Part of a small language model's weights: 873M tokens.
Each number is 200 + 20 x the weight over its row's rms, rounded and kept within 0 to 999. Layers, rows and columns count from 0. The size before them is the row's rms in percent of the matrix's.

# layer 5 attention query, 1024x1024, rms 0.0222, rows 753-767, columns 384-447
099,188,185,200,165,217,225,222,182,199,168,185,191,171,215,230,222,233,178,201,207,194,159,181,218,164,196,215,222,192,179,186,230,195,229,198,226,214,228,219,185,208,201,179,183,224,231,197,181,235,211,241,242,207,198,243,190,213,169,212,236,214,195,222,191
101,172,212,196,186,214,187,190,190,184,180,235,223,188,221,207,209,207,185,219,195,194,204,160,193,181,190,163,209,199,231,199,172,224,179,226,198,225,193,228,199,215,184,203,188,206,171,232,204,208,212,243,186,203,187,204,222,229,176,229,185,221,204,174,163
102,186,188,204,199,214,187,205,186,189,197,205,171,198,205,215,197,226,199,203,194,210,226,165,196,201,210,239,178,184,185,207,236,190,201,188,194,186,238,193,201,171,195,188,203,196,204,220,204,189,216,185,227,199,200,174,197,150,197,217,193,177,198,236,216
101,198,205,189,186,166,235,205,222,187,185,230,207,160,202,162,191,179,200,218,234,168,183,173,199,243,162,207,200,180,181,197,216,183,217,185,205,166,168,204,186,206,202,216,217,200,216,176,206,214,171,208,170,172,207,187,177,205,178,213,184,209,180,172,145
102,238,196,204,243,187,190,186,181,204,158,216,184,164,179,215,183,182,186,163,175,214,251,227,215,228,226,214,197,198,186,205,178,161,190,212,212,176,210,201,220,173,229,180,212,184,235,192,192,195,181,174,192,191,195,228,186,193,226,206,244,199,191,204,216
100,204,194,228,188,197,209,229,206,183,202,220,212,175,218,180,208,163,182,193,190,210,193,211,170,219,175,197,206,221,158,192,195,199,178,203,203,209,191,206,194,194,227,195,201,242,216,179,189,206,173,211,250,142,223,207,207,204,193,233,179,224,197,202,194
102,212,194,172,210,197,206,187,193,196,213,227,140,191,193,185,233,190,215,232,224,191,236,215,192,203,180,194,206,197,211,196,203,171,198,185,195,196,186,208,220,208,184,229,195,205,215,227,204,177,174,203,213,197,224,169,210,213,221,237,185,217,196,206,172
101,219,235,197,219,194,209,197,191,204,189,181,214,142,177,216,171,212,180,195,188,210,230,185,186,235,228,191,241,200,214,171,185,197,147,178,191,213,175,158,208,193,206,200,216,219,208,195,196,217,225,188,177,195,175,190,182,209,197,210,197,206,228,205,218
101,175,209,166,220,219,192,220,214,194,168,204,230,210,208,178,175,184,191,193,196,213,208,209,175,206,209,183,217,215,164,202,198,176,208,189,182,229,234,214,163,218,211,194,182,227,234,156,212,199,196,201,232,210,185,185,195,213,191,189,217,192,169,175,213
098,200,191,208,217,171,231,195,195,173,181,200,205,275,180,166,194,173,163,198,218,189,216,207,208,199,171,212,230,211,195,263,181,187,210,167,210,230,206,227,204,182,193,203,185,221,239,207,161,219,231,194,183,192,223,211,232,183,199,216,182,187,218,197,212
101,195,223,205,197,195,214,210,185,203,211,196,140,188,175,199,203,248,149,184,226,236,210,171,198,227,199,208,187,192,205,237,201,234,216,194,200,186,183,195,202,173,188,221,214,193,217,202,209,211,196,190,236,193,234,187,141,216,183,195,197,210,184,233,232
101,208,167,195,188,177,255,186,198,188,193,172,185,234,185,207,198,173,210,236,183,203,186,197,228,205,228,228,218,213,228,198,176,193,213,205,199,212,187,189,201,191,215,225,207,199,199,203,186,164,201,178,174,204,208,210,194,202,165,207,170,221,213,218,166
099,208,216,194,205,184,184,204,211,220,211,203,195,195,232,192,212,221,180,207,205,196,187,227,180,208,175,208,204,212,224,178,190,211,196,189,174,166,227,194,201,209,213,240,197,206,179,187,163,176,197,200,217,217,176,202,176,194,183,203,217,208,188,211,212
100,204,197,180,158,169,197,163,217,199,195,214,177,150,216,222,195,207,166,219,217,195,227,193,207,188,199,209,213,193,195,184,190,223,170,199,208,219,196,211,190,197,196,198,172,235,211,170,193,218,190,157,200,227,229,200,157,199,204,213,221,187,226,228,192
101,214,166,218,205,165,218,227,189,222,162,209,187,188,217,184,201,221,204,185,210,193,221,204,226,197,184,240,211,180,218,204,210,187,183,197,168,216,183,225,211,192,181,198,228,226,205,174,222,155,208,212,213,192,189,220,190,216,214,215,201,206,232,198,209
# layer 5 attention key, 1024x1024, rms 0.0219, rows 753-767, columns 384-447
102,163,194,175,217,223,169,217,187,208,172,173,199,210,230,188,160,181,199,167,226,179,203,221,190,227,232,187,220,232,232,174,207,205,225,207,182,182,240,189,166,183,196,223,214,194,187,194,205,172,234,210,203,171,214,204,208,213,208,197,209,236,220,215,219
102,199,176,212,239,192,235,199,209,201,190,207,193,199,231,244,234,216,217,223,174,185,187,192,223,191,188,196,195,215,194,179,167,223,198,173,166,180,215,192,189,209,207,194,227,184,238,206,187,218,192,206,190,175,182,198,191,194,215,198,191,232,179,221,184
101,196,207,215,202,163,198,196,217,231,209,153,214,224,206,196,215,203,203,212,222,200,196,219,229,200,192,184,203,191,225,213,195,177,212,198,176,208,193,269,191,199,186,213,202,240,202,220,188,171,195,179,187,206,183,243,209,205,198,202,231,194,193,211,173
101,212,238,199,190,159,196,198,205,222,188,182,216,190,196,207,176,197,228,205,198,210,198,211,163,178,212,195,230,201,182,179,197,194,216,192,192,194,194,223,209,227,227,167,196,209,200,234,185,234,192,212,184,193,202,202,203,216,196,209,231,216,203,159,225
101,210,188,214,195,201,175,200,173,189,201,170,204,216,199,188,176,224,180,210,211,192,195,184,159,200,222,200,201,185,184,212,219,224,206,205,196,216,206,192,198,211,192,208,208,190,212,228,205,232,189,163,221,194,214,211,174,221,213,176,201,194,187,222,236
101,218,225,189,194,213,186,235,186,173,220,223,217,224,193,179,168,219,238,194,187,228,222,175,242,213,188,186,216,213,183,157,191,186,192,191,203,225,216,187,200,206,237,181,173,188,186,193,208,226,197,154,162,198,196,206,178,232,190,183,192,179,204,227,196
101,220,211,184,177,190,168,205,218,197,173,197,244,174,202,222,191,273,188,224,161,181,187,203,196,208,212,180,174,203,225,190,154,181,219,191,192,204,181,252,216,191,201,231,202,198,202,224,171,188,177,205,224,218,156,158,222,200,207,243,186,182,222,184,217
102,177,195,210,215,176,190,213,188,176,210,194,168,200,230,204,222,211,220,212,207,205,218,203,206,213,196,241,226,193,193,205,201,219,225,225,216,201,188,221,238,178,204,186,189,220,200,177,225,188,180,188,230,211,233,193,203,231,204,236,210,169,166,215,201
101,199,214,175,188,173,239,190,214,181,188,211,212,202,168,206,186,227,180,179,204,239,189,207,190,183,193,177,218,178,215,221,213,213,198,220,204,181,206,214,196,224,199,236,199,195,213,206,216,208,199,211,187,174,175,202,212,249,222,135,232,233,153,234,213
101,200,199,218,197,184,167,179,239,201,194,176,197,188,185,216,184,195,192,191,226,172,188,208,197,205,231,198,178,199,221,212,205,156,183,216,237,174,202,196,199,186,207,159,149,193,180,218,202,233,204,218,203,212,222,226,190,204,207,186,203,206,201,193,206
101,206,188,185,179,195,217,183,225,211,216,197,203,209,182,219,234,211,227,215,195,206,191,211,213,179,189,181,179,201,210,201,191,190,229,200,187,186,207,194,191,161,180,192,194,192,199,164,201,158,223,225,204,180,199,236,205,216,213,223,211,176,193,178,216
102,208,207,242,167,172,197,188,205,181,200,210,194,212,191,186,194,201,179,188,212,217,203,216,196,222,198,208,168,212,188,229,203,195,205,213,198,190,210,234,197,215,167,144,179,188,182,227,211,182,192,195,187,185,185,209,212,218,210,201,199,179,184,218,258
101,171,223,218,205,219,220,204,195,177,195,209,201,222,210,174,164,189,207,204,194,203,213,190,219,186,209,142,206,208,200,180,156,220,154,186,158,229,173,206,189,200,204,197,195,204,184,197,219,179,202,210,188,216,219,224,201,221,217,186,227,188,176,198,195
101,181,213,182,205,222,219,187,176,190,181,207,198,216,242,192,191,222,180,197,226,190,203,220,166,191,217,196,194,178,229,210,166,189,204,197,186,205,178,181,187,194,201,227,198,204,194,202,178,171,213,200,186,229,220,214,229,242,202,225,172,221,191,215,197
102,188,187,211,149,233,171,196,232,184,238,173,205,194,225,210,190,194,169,183,215,193,195,211,236,192,163,192,212,211,217,164,192,214,216,212,187,195,192,212,194,207,248,233,218,173,208,210,200,208,201,201,209,213,221,223,228,173,196,199,185,227,234,198,231
# layer 5 attention value, 1024x1024, rms 0.0197, rows 704-714, columns 384-447
116,213,218,191,177,174,174,196,205,175,220,161,210,240,201,207,192,230,170,204,209,214,219,221,207,171,177,197,155,190,194,185,185,204,209,212,225,207,204,177,176,191,199,173,183,179,150,195,253,176,207,214,208,194,207,213,241,204,204,227,155,199,223,211,165
104,206,149,186,206,219,204,175,198,204,141,225,228,191,195,210,207,199,199,234,177,215,187,169,213,205,226,205,237,193,189,184,217,224,202,199,228,192,206,191,223,215,196,178,181,230,175,227,193,209,202,181,173,212,196,212,218,191,197,198,214,184,210,202,209
108,180,209,201,176,217,215,198,189,211,184,219,215,198,192,189,217,233,194,195,175,201,222,196,169,198,220,220,198,186,191,182,246,225,180,203,205,222,224,207,217,221,192,219,220,191,171,192,206,194,226,228,196,203,208,180,174,210,164,188,190,206,169,217,166
108,181,174,196,192,169,205,201,184,205,218,182,211,190,207,222,189,198,191,228,211,190,225,214,202,219,203,209,189,194,175,211,204,213,174,207,188,200,239,188,143,171,217,185,192,160,222,190,199,207,221,197,190,189,199,201,166,175,221,230,176,233,178,187,186
099,190,207,173,142,226,210,194,193,165,188,173,244,207,209,202,178,210,209,193,205,183,214,169,213,178,210,188,182,218,209,205,209,197,226,187,183,181,205,205,201,228,207,173,216,204,165,224,201,208,166,205,207,207,193,173,227,195,165,180,220,178,197,207,236
108,169,186,198,208,199,198,209,202,176,190,202,207,202,225,182,168,235,217,209,226,212,175,172,234,203,210,177,192,185,215,209,196,219,198,196,199,169,183,169,213,173,163,206,220,222,206,213,229,231,186,190,213,231,225,187,211,169,175,167,235,231,191,197,206
107,235,209,184,235,182,196,203,202,187,219,205,187,211,215,210,178,212,203,231,227,233,192,187,214,207,181,192,182,219,183,200,200,213,174,204,194,224,192,229,198,177,211,169,207,171,178,183,188,210,208,200,194,194,186,194,234,209,206,185,181,215,230,191,271
103,181,216,197,160,216,182,198,188,225,188,218,215,221,206,220,193,188,196,230,214,201,190,187,198,176,199,196,168,208,204,198,188,210,203,190,213,201,208,211,187,205,225,174,201,189,214,226,221,199,174,234,193,214,201,187,207,217,203,225,214,200,205,154,208
110,221,200,197,180,249,221,187,166,189,176,155,220,207,208,248,204,166,197,218,202,180,242,202,230,205,192,176,189,200,201,199,199,179,225,184,202,196,189,213,227,223,176,208,222,225,165,203,180,224,185,229,208,207,226,184,181,213,202,199,262,183,205,201,188
115,143,232,197,219,233,190,199,234,196,201,233,215,173,199,209,228,168,246,185,199,165,202,143,200,224,209,216,230,204,192,199,193,238,198,158,212,202,187,214,205,206,228,204,184,238,209,162,205,211,226,183,229,225,221,222,220,220,162,201,191,188,187,204,242
110,182,194,195,190,225,231,179,202,177,233,178,262,183,200,158,209,189,191,196,183,203,225,166,201,229,194,184,174,205,218,187,207,184,169,190,169,208,203,205,202,223,194,195,181,273,196,204,191,199,205,207,203,205,222,189,208,218,174,202,249,177,220,207,203
# layer 5 attention output (transposed), 1024x1024, rms 0.0174, rows 704-713, columns 384-447
113,153,180,214,224,176,227,186,215,196,219,200,176,191,249,239,164,190,203,198,173,192,188,209,203,192,188,195,181,194,199,183,190,216,187,180,200,209,211,212,221,186,224,203,195,186,203,197,179,212,178,202,206,215,202,187,192,184,181,207,183,177,185,185,199
107,201,194,235,209,180,199,193,174,202,203,228,218,203,191,173,213,216,218,203,204,209,200,186,195,180,230,190,180,230,217,210,221,215,208,236,229,189,202,175,239,196,175,186,221,238,208,195,202,222,200,202,205,199,183,209,205,241,193,201,208,195,225,206,222
103,190,182,233,186,205,218,175,244,217,185,215,210,191,197,151,207,220,200,191,181,220,254,173,235,214,194,212,199,196,165,194,202,167,179,221,228,184,211,192,223,212,204,185,252,226,215,197,203,218,206,197,183,153,155,199,154,189,197,173,178,204,195,194,180
104,215,202,157,214,236,229,173,212,213,192,184,180,176,213,211,213,230,210,196,230,205,207,181,206,210,164,214,167,178,204,211,211,195,233,187,188,212,217,184,169,199,203,175,220,193,206,170,201,222,203,196,172,156,202,175,191,222,207,169,213,186,175,195,193
098,207,219,202,215,173,206,223,189,187,188,204,216,209,200,192,189,194,189,226,180,203,189,198,215,185,235,225,238,187,201,222,151,200,163,192,207,261,177,210,208,209,192,215,207,176,217,196,200,171,192,203,194,199,211,202,189,193,161,199,187,188,197,224,197
101,235,209,160,196,203,185,233,209,174,250,168,226,171,192,196,244,211,211,189,183,210,164,239,210,184,223,198,167,220,201,201,205,165,180,221,214,197,184,161,205,194,189,190,198,212,222,219,234,204,203,206,174,178,211,208,208,236,191,182,203,183,226,181,211
105,220,156,175,221,202,208,200,173,184,211,197,213,180,189,223,169,183,201,196,183,198,204,206,204,197,205,211,210,220,203,178,197,213,172,190,191,224,187,224,204,191,201,218,215,207,184,195,170,204,202,214,194,200,211,196,203,206,231,214,216,191,188,190,203
102,234,220,209,174,195,219,156,193,214,209,195,210,238,223,161,180,189,212,175,199,204,235,162,213,175,224,185,190,227,196,212,217,189,190,223,213,209,213,192,208,218,206,189,201,209,216,190,236,204,191,171,217,178,198,216,215,190,219,235,170,244,212,197,234
109,184,175,222,212,198,226,204,207,217,207,206,233,212,196,218,180,188,209,207,188,197,178,153,219,190,215,159,199,204,223,221,209,245,174,230,216,202,180,239,230,183,191,204,222,160,203,240,197,193,208,228,210,220,183,182,171,191,194,230,169,190,198,196,188
114,185,214,204,178,203,150,215,191,201,195,225,202,197,192,180,217,218,168,237,201,202,194,198,176,201,145,168,187,219,174,231,201,226,206,224,187,175,209,177,158,202,211,198,192,215,209,183,212,179,209,192,154,221,196,228,197,214,188,204,213,227,222,210,147